{"num_hidden_layers": 12, "hidden_size": 224, "num_attention_heads": 4, "num_key_value_heads": 4, "head_dim": 64, "intermediate_size": 448, "vocab_size": 3682, "hidden_act": "geglu", "norm": "rmsnorm", "norm_place": "peri", "norm_eps": 1e-05, "positions": "rope", "rope_theta": 10000.0, "rope_fraction": 1.0, "qk_norm": true, "attn_scale": 0.13, "bias": "none", "tie_word_embeddings": true, "parallel_block": false, "extras": ["capped logits"], "init": "normal", "init_std_qkv": 0.0294, "init_std_o": 0.00562, "init_std_up": 0.0294, "init_std_down": 0.00425, "optimizer": "cautious_adamw", "learning_rate": 0.00182, "beta1": 0.95, "beta2": 0.99, "weight_decay": 0.18, "lr_head": 0.0129, "warmup_steps": 482, "schedule": "wsd", "decay_fraction": 0.702, "decay_shape": "sqrt", "final_lr_fraction": 0.0, "batch_tokens": 65536, "max_seq_len": 128, "doc_mask": true, "train_tokens": 266800000, "max_steps": 4072, "dataset": "wikipedia_en"}
Each number is 500 + 50 x the weight over the matrix's rms, rounded and kept within 0 to 999. Layers, rows and columns count from 0. Numbers have three digits each.

# layer 7 MLP down, 224x448, rms 0.0517, rows 174-223, columns 0-55
393457579520506457485451477509451513376464453467544490457388464493563513501421530462504535463404400442558510445527526556538453537509500428538481479449467590596454531475
491474401475472495494472513390595454482545487496485558539581563503523529459607467514514473433458396502482442485519484420442476372497480440554520537533505431524556560509
461449571442533567497423456570532494531467548520532559502560466523498547456495537468507535491526484492583473420448483632559465498512521424516425473567591511479447490480
437532388488431586490570520422468530494502497452518514477426500556499521447472491457471536474530459457503645410491433494445461522509588621466440457514511563555502484513
459554473595447571452524503527534541535499403566460539490525424536429526507456592514482538462515442446597499448470531593511538593455493501497416471475396498521471522429
415481553470546475581510531484498472529490530513439536467572492529537515485542450547563523558506481528461474579476498587478470406480504556430465512530527385490492558467
470543584564516599442483485529443605487496526385559421508543585476446564424484375373445443466499426471505403511640503466487588472540528477436496509467461436520479487541
463494489486489517494467480458565463454519503635592434500430444503502433469535499459484483493546533498541389585452464472529483498476485487469544576476488505543499491523
560633388443463576418497443514501555500540508480608542513467542507433496558564503539472519483486551509525461553518460533464468438431565649485514484627465450456586596568
496523523506576534420443515554462487527485462411527507531526491306442547474534431523497498531535531527556419518407535534500492517496454544436531437452500554466504662501
451475552401506545550508467529503566513564459531507500542602509580526483529518521485564512418540490494489458429426484438478454532520549499478516435528503462538517487446
517442440330518405528497487490671551447626499519490489616522482419531582422485561445512429503490546519426515480524482501476480529417469485546459539501578546413518551484
449407523462511587440639466524486485573489581459504473505581499481486422559536546477410615556443480402592487623510371527556481488476451561475518496533544523529522490464
541444505402514464500492522572472493555614511431440476406524453468430524611461460500559470480529526457538495527496396538440504560468538635456537479530523522440502424557
492420451578582458508507515525401522521530483505467464475498476535517540587556480472557480472549576480548530563502466446412542506601470477571478547522482475492533516629
538528513417602504477570512490457557506529567534465547517481480644495452472401557527498464549522527545499433476441554473465556491450519549449508515527553435544515467457
480560568564503477440442466524528460491534599506434600395449421504500400436450476535608447464523407664522474534488511499426494424529424505550534485505542447424496520515
463608449520447493437486443544429366525496520582472558485471529528576548473444549495589605474411442571508506517400490466519489498465452497518509387417429572486443537540
587571492495513578368436481545506490554523551547487463576520438502485579626469576504439558600444527438520520464475471453505494538497541532462410584471510480506452535456
605550519456547480525508489498534457468586511530471539566477561571506566541490536573506526513480499510544479440491485614501575569455505504564417472553483510428496493400
544502517454565448575485479553462564433511471575499503582521514526500503473534416412535492543539585546517551497495509478478482436498503487502537484450564478488454481439
558447429409518559512469512484515439606592490494553522564557437487536547418575557499512543557604594575565478601474530521548505499516457465442473478416454565418422536514
433514485472489536391516540494485529477457517448504397428440495517593471488509519496564489507511474469517484531541519508593480516436527522504495562516505458624535420411
499527569525493559450574413411488495456558513534520457518507484550477528537465499523525513498500511512457517517481398584563479539424489489465388545497531488525539613495
418494524489522529467407507444485531499513553527510436473591485495431488632496433490446475515505533490531535575404574534490518474558444556505437568512417516484473517514
463501517466528497522511497544539463502535509538537490501504458504477584464438524492443479495536452540417597538522482477453461476495506472568535426486389520486389513527
526673563506476479469481545589504493387483542554533474501483469529451516589535550480408528533534527379520474490475477536553560557516413485609505502425531454538452465511
540428503545509517450508498486600509460523607560454589414489499494488453511479534565480504543492529534531550498535466391538555580492537559603456601526461567476425494444
526498595561492494451425422524446452524456558468480516435475486479507500489472381487539402517563448474468443434509399474504521476467464639501503426522496522592489507458
510528472480454488470417436544466524499538588490488428589586596432474462519516460447557487512512511469522482458454493550553496507514541558506530521533357477583560473571
394539445497446582505412515515477507552587503452489510505524331525511490570450497548523571530576416466521620527411557458433492497522527492505490439480540567550527498486
546504552499558492438514516481470431433480493478501546508554453399526439523497530514493516455465502500434582570537519599552517504515577429491470523526491542467403548503
527457517460551435443488435588476481523417621493470471609571530435543470508503510469551413409542487487526507425425486473552510538531509493575498501504556460539540511436
441481450563535511457492496469482508502557469500474507529565550524503521537445494592498477570502354519541439515438491527500499501455432481517449577449502572558504537517
543488509464493501487479499476575451503458525446420547506499519452566475494461558594500562533499601487505454511485568457466452534532448506547451527442530483468499514603
554510441490542543590525577500546554435510544477513528495608485531459556488485518447516492466488514443539558515540483505525498533610473394563446543515462534518456496452
533545608416547538466516441510551535442522445561488454577521454495471503444471480499445575479447529368504490550527517515545497449461468418590520554450533475523499515400
458439511485571462581476461456501510544536540464440468497528484435514515457501476490575480485484451552532546445389501521434476487480541472552486533403417455494463555472
451431421527455528512498524597559564409511444478473508539476452481471486602552549469520502477579464508502499491470592485424525533470406568508521487464536540621487470425
495554469508435421537456477496545495568490559545568531488518494453432559539460469437565500469546465576582528602472361489424508454563553527557540460478505446399597498518
531488577514477480471457516491547459477558468493543558499500446567517493516446482449464483466502473484542519510422526480475552492506538460508383484572465469546503478463
435492419411498542386496507608519539515441457472465508446495429505390552474486541464448581517496495486565420480479564451546476508528558519441478507553577543548484460471
510506445541475512530494438444547397557560547573494446508486547453612519507468445447489534533494501515506502549532496432510476432384442369471518528498515466510570590472
484522467423494538472548528517443536483484476455491516574531505457502505583387518487491495455555483486510502458447558509467505557483550465514450535512634431427475568495
534491576525502469422508461454501431547422536460516516503498546533503419463472457530606404455429510421454453442474468540494445499501570549522438491595500553467477402470
515500550528506515446419475499446530491507499616500530491542539603520526456516443528501419475515406443444500480519534496448552447446491498519501514610546525497527555419
555515535421520550477530509525384477475489483486527455425398474433444527397482501444508454446494530443501480475459414560518576496415498478391481513600587538513520485450
527537578430409446455506327482533446477537496649467498463552575493524422489562588531487567419511554462442511496575437616715617564472429374559658557520478499398431551364
547478594557426464548473517488465605435410513589470391391444526527480491439441527567428517513438492458511533518501580486536487524441504620531517509399486524539593489582
496498493487522526510448418537492465452449481442526493558472456545490509519552517483461506573489496505579432474400604425524513498560433604435556486623465542534548436498